Part of a small language model's weights.
Size: 13 layers, width 192, 3 heads of 64, MLP 512 SwiGLU, vocabulary 602, 6.22M parameters.
Each number is 128 + 32 x the weight over its row's rms, rounded and kept within 0 to 255. Layers, rows and columns count from 0. Numbers have three digits each. The size before them is the row's rms in percent of the matrix's.

# k: layer 4 attention key, 192x192, rms 0.117, rows 131-177, columns 128-191
# q: layer 4 attention query, 192x192, rms 0.118, rows 132-177, columns 128-191
k131 093:162131150114097137096162129156062116190155180094088099098144151156137162124101166099131135088137091116122130098126141135061110140125081084134106134078082149123111102139132117122124146110178124
q132 100:110118099160111096172135118130074101078151185189093137143166100102191139054106147172110138078114122085077086100096173112123131125083143138171085114109147148137085141115129145114128135178103172
k132 098:143107113109119179142113107076131081174090086170128201176128080080155083129119141131099124157170125140170090139152081106137084175168099141102182130130128147208185126133112109163110082131065110
q133 101:127117190092077106080075122142142133138123122130170140109124131110080126069147139150160141062120087177134143130143084092116087146105080119149094152098086168137133125162117132081101079143132068
k133 089:159101148098157100168167074147129151103115105146140159138161151174117168099107136104190103085082152094063136152114129116092166063175128120130151119149106059020106137108145106078125172105134110
q134 092:123132152120152116140068087120150108086085090145164096114142170202142152163172082158177146136111129147121125070130101139127130192111138099142162168092156054088051155171120099116156128138110093
k134 101:147091152089137094141224144087115109116140098134116102128176111156051096092096169139197125137092138163143159091143140101101100136130098099128135190106133128084169127120165173129158117117152133
q135 098:163128093142106159125140167119123095116086085109159117139118197166079121118155088099159118170104149144120120129144109115105084057119075101071168167135117160122176110164125172158107102112148112
k135 093:116146096219144105120142094148119122164124138091116094120148128139088125121151114112164103093122095095040217125130150186105176164053128129110076120113130137068147080138115098079177152141118131
q136 107:135143177148105113135160129099067143142115149089143172167165159114104128078181131147162146079095114170133130079161147126142149069126125124158052146151151193114133097203086098062168116143159129
k136 101:152169041103149124099193072111069108082166131133133220122110132210116121072106096101130180108077136135173110066159101119079166153123161113086136139162126148103146184168153101135090136095134164
q137 107:151137083154158122144178118139111183146152135125096157090077103105141159189090132135098101174168127111126163144144092166091167103169152140101140096153140071132173142048150167162087167152140192
k137 118:093157143117081078124084129178144174157132161166105130149094111121136107144112092150089118157137134108136164153104164145110149106096189173149089127134125087183107125077122107120101108122131176
q138 103:086197143097093087161126164124095096175155119090125122188124164123177117116114149135129131125168211121118156115149105143148151169161131100102159159086071121160076115149192118112103131126124166
k138 100:064188149124153140125196130131132148116091164165102128109138185126124065098145183219137100180128150134151186068139113151083164151168114122121127183080114126145097177190155109143164159097166151
q139 123:104105129156171136131124119102134143108137054129111092072084124188112073204123123105135110176120127123096185153140110101162203177138135096124157141104163071147173136081114164205110120090130125
k139 089:141116139181101135117154123112124144090155121155130114131084108107087098149126045141159098166181069073077222171139168160138140132116115112185170137113110144087168098103123133104166141159162090
q140 116:158172135143134173144100153099113139124096137137108120108064078146171133168115154091116154165146174104086189129145154133101183136198160149131147154121114062163163112041175163138089190097141141
k140 118:050148165148099086126150087099150144124129184176148095136120156161124135127180123141148087156092153088054147112089114158115180106155166138160102127083112089166099133091141106118143177121173191
q141 105:125074088153085127067109180162161107102132069137190088092125159148124077149055096137134135120121107126119113135167096097166153072096089162118102117131164166111115117055120136143113100133152108
k141 104:141153138120140132153172140116132089103180039135117128133109080093086051111131073135131163107103094183077143122117082041148122129071121086085154101110155179117145113095081181119083129138131126
q142 096:172102113099138141108109117188101111120130142136129111079126094092127165138074112098155137125135101159128121089193089142119116065093146108158120147163132167101127155098087119056065064094146095
k142 105:172099115123139126150095074166137161144091181087118080132058228118181172129102091119082141125089091199116154128084088163118175113136133166135149141107120119140118155129120069113128123156069098
q143 093:107120140148115162089052105115101172109158118055080064164121149107139112090175122126143114089154152172140157059128092130176151099161089170116162128088094140159090162130123157109141112099077134
k143 096:143146144131061152125115134108109166071117181120119141165157052139187147123182169103117133195104076148156093130154157121122140133193078109098130100055059147225171086134124116152120147127168130
q144 101:117166112109125110125133114087119086170148113151130171115122135100163120166143162096138096149169127153084126137153116152154090146147152055073196140146108097099111157047138132109103145075143090
k144 101:128106178152156124169122092104168154174189085151082073189118147118092097172084142102147116118165126143063141173145139150158099171108152132119156116165136140097176122073140100057155076129108108
q145 099:125159121130112117094083101135096141166178125171128073077166124092145088196130136173137138141150114168180137103062094128161163035108177157103113154102129104120108091141126128155140145145130184
k145 099:115120156076100077111140075087090073104126120200145109102191105080179118161155120186173132196135117125130142091114157153067193101161122093064087096123093111085096114081166185144078117069123124
q146 091:116126077103110083114123164137096171109106179097065112131097139101183155110183066123121111139107155091142096167105144166124144115183122150160124158101097137199124098130074152099140204082062095
k146 089:116138104099175125096149087131141146127102065127117165153190126172103072137179117139121145121117113152191077050115112066111106162112156132166061120091187145113155207158137076156125095127191150
q147 107:176122101090135154128109136092151071144184135150148117095109179097124130094081118088160111089094110110146084151159121061119129141109137143121148088144147129088085146098136113140139068153121112
k147 098:179141135136111155144095174078152131086102101128091112141065137090106146124096093080082076088121114159160110155180135085099116126065103129066147136178179147122162136103111111129167074134131095
q148 098:112090135133121146072166166127082062139143088137074185119180113183112101060127111158083139073143169126109087128145138129163124162150113139106092159142046126166164140168148150111164139157110188
k148 109:095152140064052112175165166159070131167124177156126097129088160170173130123140165160122150078155105066164121081150222145161132127162156189117143197106075119185080137174106122159142131157097179
q149 102:123084109077078114152121146127125083108190079172079151134142121146128161150089118087112132089131148150135171112135088088131135167164129108106178081166092151126120185080153125137151112105159127
k149 093:144095144148106201114094117086096087126086166130075100194093171093165066062113114111135147087154190102101145179153116129114086138124068144126171129144149101149149083111099125122173111154114110
q150 096:111109096103100113132166181190094132137111143135166134089136167118136144073138142110167179112159104137138077117161148113112091095126022126176168147153155143122070167132136123173124132144147128
k150 099:223132094163156143093084126080132149154125065076113072118115165159123138144111142124146125109145111203120137091136145130102119093048141121170174095146151167133205133086145146160127143153134122
q151 100:151099142133147135152149112163146097139089096151089148152137087101096075144129124123182143161079153143093191100162184106118132172151138144125110136126119120146168152104199176081154149105154116
k151 099:099129082146137167164191112175128153134131051121134102112179103115128137135155134139138130143138114139078126132094166093156160169098100124118102128142160084087159154093148091121167124087184120
q152 099:102118121128136084144139107185136121124089148062086081158169055140130094099165163184084158105110164111207108114149078093093101127122145099119098142158106076138105132159188146106132172200150153
k152 098:145111129130132147152128154132100122168139114122101140128139148107117161080133152212155157101137128133119092137145186166142116155111166100116148073126097064176108134123168093160130182131128116
q153 090:163116097111139078109155124175129088135130133161189144120123122146159081160145116172181138119125158125134123169115156138065086106102174118129153079154191143157131137091168130160168184131152123
k153 092:185135155122152126098136113158159123170146127152146135114114176149099172126128137123145148179182140135031111084135143091108092147093114176164171125211160148070108145116067127153129166110148173
q154 095:098171075142134057159172138088066155089130110164061200106101123195103119170127144165095128120117199131109089100161134141111134134134111131147135148090105139103119109098163164106143149090154089
k154 100:163157141115094077172151082148086171190147123174141156163139152136159153177101182174091153142096165075091196136083118195086104131186177169120122157129118144094125097133121134171115125184116169
q155 101:067150091059059092163119104155069081143095134111123173098178185130117117074162100169134155081149086120135056075132094141138125130110149146122102120132109167163103091156128116169118093157166094
k155 108:153121157093120123114121188084082118173170089122130167109148150137143115105109184192098139093144104102123141134155166156080108128144108120110153164161106182132080076172137158144100148083087097
q156 092:128114152186141143160130220103150170084155125065126109126060145115073163131124186138141166158130138108120115118119162166191162124159091129154107163141102132159147140087095152108067151134095099
k156 097:105107127142169116098164127066172187106080125115139106146131079189169134166176132122145107141104155156093128080106095111165193113172123154151151151153134138156183179105185130192109110145084123
q157 105:093123112138125074105101147111111113147117166141088125102130129126128120149155102153173125120116185117093126146097136192115183112113189165202085184125123127155095130119072123109095111105211124
k157 103:079117093118133074147184129166095116119137084170148180164156133130139186113108188134107135085136138097104123132140087143068140136141126220152122124114130125078142108117143157149136102121156142
q158 096:106103081131120145097209168129184092151189121202185198122139132168125136110092105120072016114180103112171070122108125103162119095103118183137122136063131126125123125118159187113131107114169126
k158 098:135128164069150145158120127118095133113097090166119145119129090141140163155119118156119102156121145130150161122127119103101128139091194148173112181111086163106108084114163186175090087159137134
q159 084:143115150098121175143137100161118155196084115117185112143182138086133171087086130151099121178127063133103109131162145075138106140115108092134152181178154140139120129171170128132138119132147081
k159 101:148135149154135165187149110098154169183130045069076064104144097122162149178110125153098138144110078218155143145142121071133142130103084123149118046081153145071085136155141125111102107074126078
q160 090:111120122169096133147157106105141085066104114117184112111077084098072092146157148140068121108119163142080156089143132074092114132186119136083138078059092126109101194076108188118127094130121165
k160 091:120060150094167112122116134106174126138094127103096125070180081175073130156193121104207148155162084156108142132170169167171132068075074128155116160151140147125136095096164098172164179096181116
q161 093:107145148121097167122163162160082149172096154155113152127078045152076127098104107156138150101137175140129152103153155125097127135161056195141098120115049132136182106134174153115168162186139153
k161 093:143153088105122170105146069104180166151109137125103227090080188130189147186109147140122159107148169166162105149067082103144121134159165072172171080141123118182050140119061152117114076169130120
q162 098:204124147192139117201089125127165165109143077131167145111157204155147160143100171139149096128085108154098081131119109091142073147088136133125173159165193133116081194154174167169158090109086086
k162 110:097144100081137122087140135094165141130094113090155084053157028181103161156155093080211092111172122079100142178181127121134188081066142175196110168096161068092107069076141127166143144097147125
q163 100:214112128103146115097093106148206151124113138119154073141200115135104127094123119123119131131123124191146097119102070174110089187101168082177162129157161099121141193115097101112096122176120092
k163 106:125114124109158122127173106056167105163095103131178126112143076147101131160126091105139115089165103123089125202150093148147094132095115141153173131109134113089102116121115198143160063086091121
q164 095:081174087157154168096176140152121137167151145112114090131092095134095132123100146145086164126122133111069168194138121154125176094154092147088109106172084118137224118084133126155108158109143147
k164 102:038108081124101088196108116180089171065161135154111138162154114094135143088116109119068111151101095100105068115068162113170136098187147084130093145133110103135119097156115124089058129101113187
q165 104:096113162148139106156106134139127094099117147110088186193142113120136131070119096128169126067116106154114122110125128135087050131066120101162121092114152213093069159162130109083106083108133119
k165 102:177118074122157182125166137151142129158097114072175134163102136160162154103119129107132143053132132154142105106133081072150068133127126140116103130118144148175124114167128126129118147136097107
q166 103:153089128088126120119086088109178148085156105116140106158168132080159163102120136158144125170131089186144113167089152088064118121090133101179139074166145144113135190126108117096120149168116157
k166 101:161105077177165131109061151074177075111097120138127105072080090095145093173120164082148086096136168161110114195134071089145066125071138083100181073110110123096110110125180137149144073135084086
q167 117:139121184118143162095086095117114112129134155100147175154201140129128160078122100140204142062128104143166093112130120105147090135092096128149121100149153169093113136174090092076128121124111088
k167 109:193089095064175143126157134100170084128079115089104187205060191162134100113090166112108126099111163156134084153167146134147084162165089103143181158122134140104165166161111158119161068106133111
q168 108:103119172158093122159094134099130085103137094138164163132184149169143108124162139142171100043087125125105126131128123160173117151144158120128155126092085166124123086137126096122189085115083093
k168 112:143119140053095143145165111091122079126181128122104136127114132105100098158115103131121193126150164108155072155190125161148090109151115076154128187106149168161143108148136151092150111110160100
q169 095:095104141127087109152146147151099113176077148146127151136075141102131107133139175059070132105129109090123135091182125144090170122196123137066124141115079099159165089103167140151113165088154194
k169 120:081125142123094099111139118186114158122155166154123092137143119094067143102129114154091090158139147067106160109065154204120160100174143183144092123153091098155129144102126144113099132168138185
q170 101:183090141124163191132048153095151091108170053098140124122145114123134152139123138101167119132167146126136119131094076154166106076078114055111135148153152147107138123114141073141047087130117084
k170 113:184081146090123093123157140121158060136161122151172112071104143131187135174112114113216122089168124163069149143150126158161088126124140134098173164059136104053096126114127138126171063093086109
q171 095:159153125075108152102115174090144114130081219168153137099108176121142183071108199083099116104152161116113051108100143118088139125173109132119129110118084120129094140092145123084078147108114169
k171 138:104158119161089126113124137098131145150102142180117161177085154126134116111132146145068068170071130077150152110121153106138142108181131184083125123152093112138159105094119115132085150136148176
q172 099:226160107130201128185111148184117121152161140120155162112129131095099111078118122124176103129094111152193165172127117089091110104127137089104103144197140131128168103116155086078049134124122103
k172 093:141098120104197114098151113091187154116066062191149094142177091130155128158193044070210127172118070163091140154163103089160222191053158102154150130099143124098137193097135106091163126155112115
q173 099:064137119148135192063092151100088119147133154113084114170147133121098150143156174147099152084134149058100112114080115182146137158196090087080103075125073154133076110164143163130134145157145106
k173 114:095162120080136155110156172166098092095127178120166128178156154122098118074118181183093144116124146092129120131124139139131169089178133186106065155122108151159102098140176121151083144104123121
q174 100:133129165126100095124117107105130184172059143118123099105097072078184122200180117113110150151135151124157159106086183162128151104164113128155146134177166085151133157113163127182138110166123095
k174 091:081118140093176092090093105154199101142177104104116120146216100112096175165155153104147145144131102095109185114069080151118210104143123081139076091078139109110124147148135099143071171077189090
q175 087:088168164089123200140104133143130082067119120169134150141123102162159104126159183044094094139109120150105139119125094115116095174131170090100197141132112168139079107158148073112133119106118094
k175 093:138104100179155103116124171103148174094159113064088178122131132125109080168121086174077122152098096142148141076178118128162060159124158145093153077154148149132146088118147107078178106128149086
q176 110:154141145132151153108156140172175123140152140128156114121114112085122131179123195092154116093085081109087155156149079076127088156080087113143161107136139111082154119126050128175146116122119107
k176 100:128104164172157130138121098120160115105108101096116114139069096100066068139098068095168108132131102120087133147165081108156081081111099080087184114163158094134180091124113117098142107144155096
q177 094:126097124119151107159170158101093094111154157091169102130201177109160144033158126120186112069132134176172140130154116168169167129099081129173123183138098184143125085127093116090173071122125135
k177 095:104071144114149159133093151119127087133101153122134191111132108175109106157106099157122162138112117123148089125156133087128101121136114121134162130141094166094102138160145122115097131110100055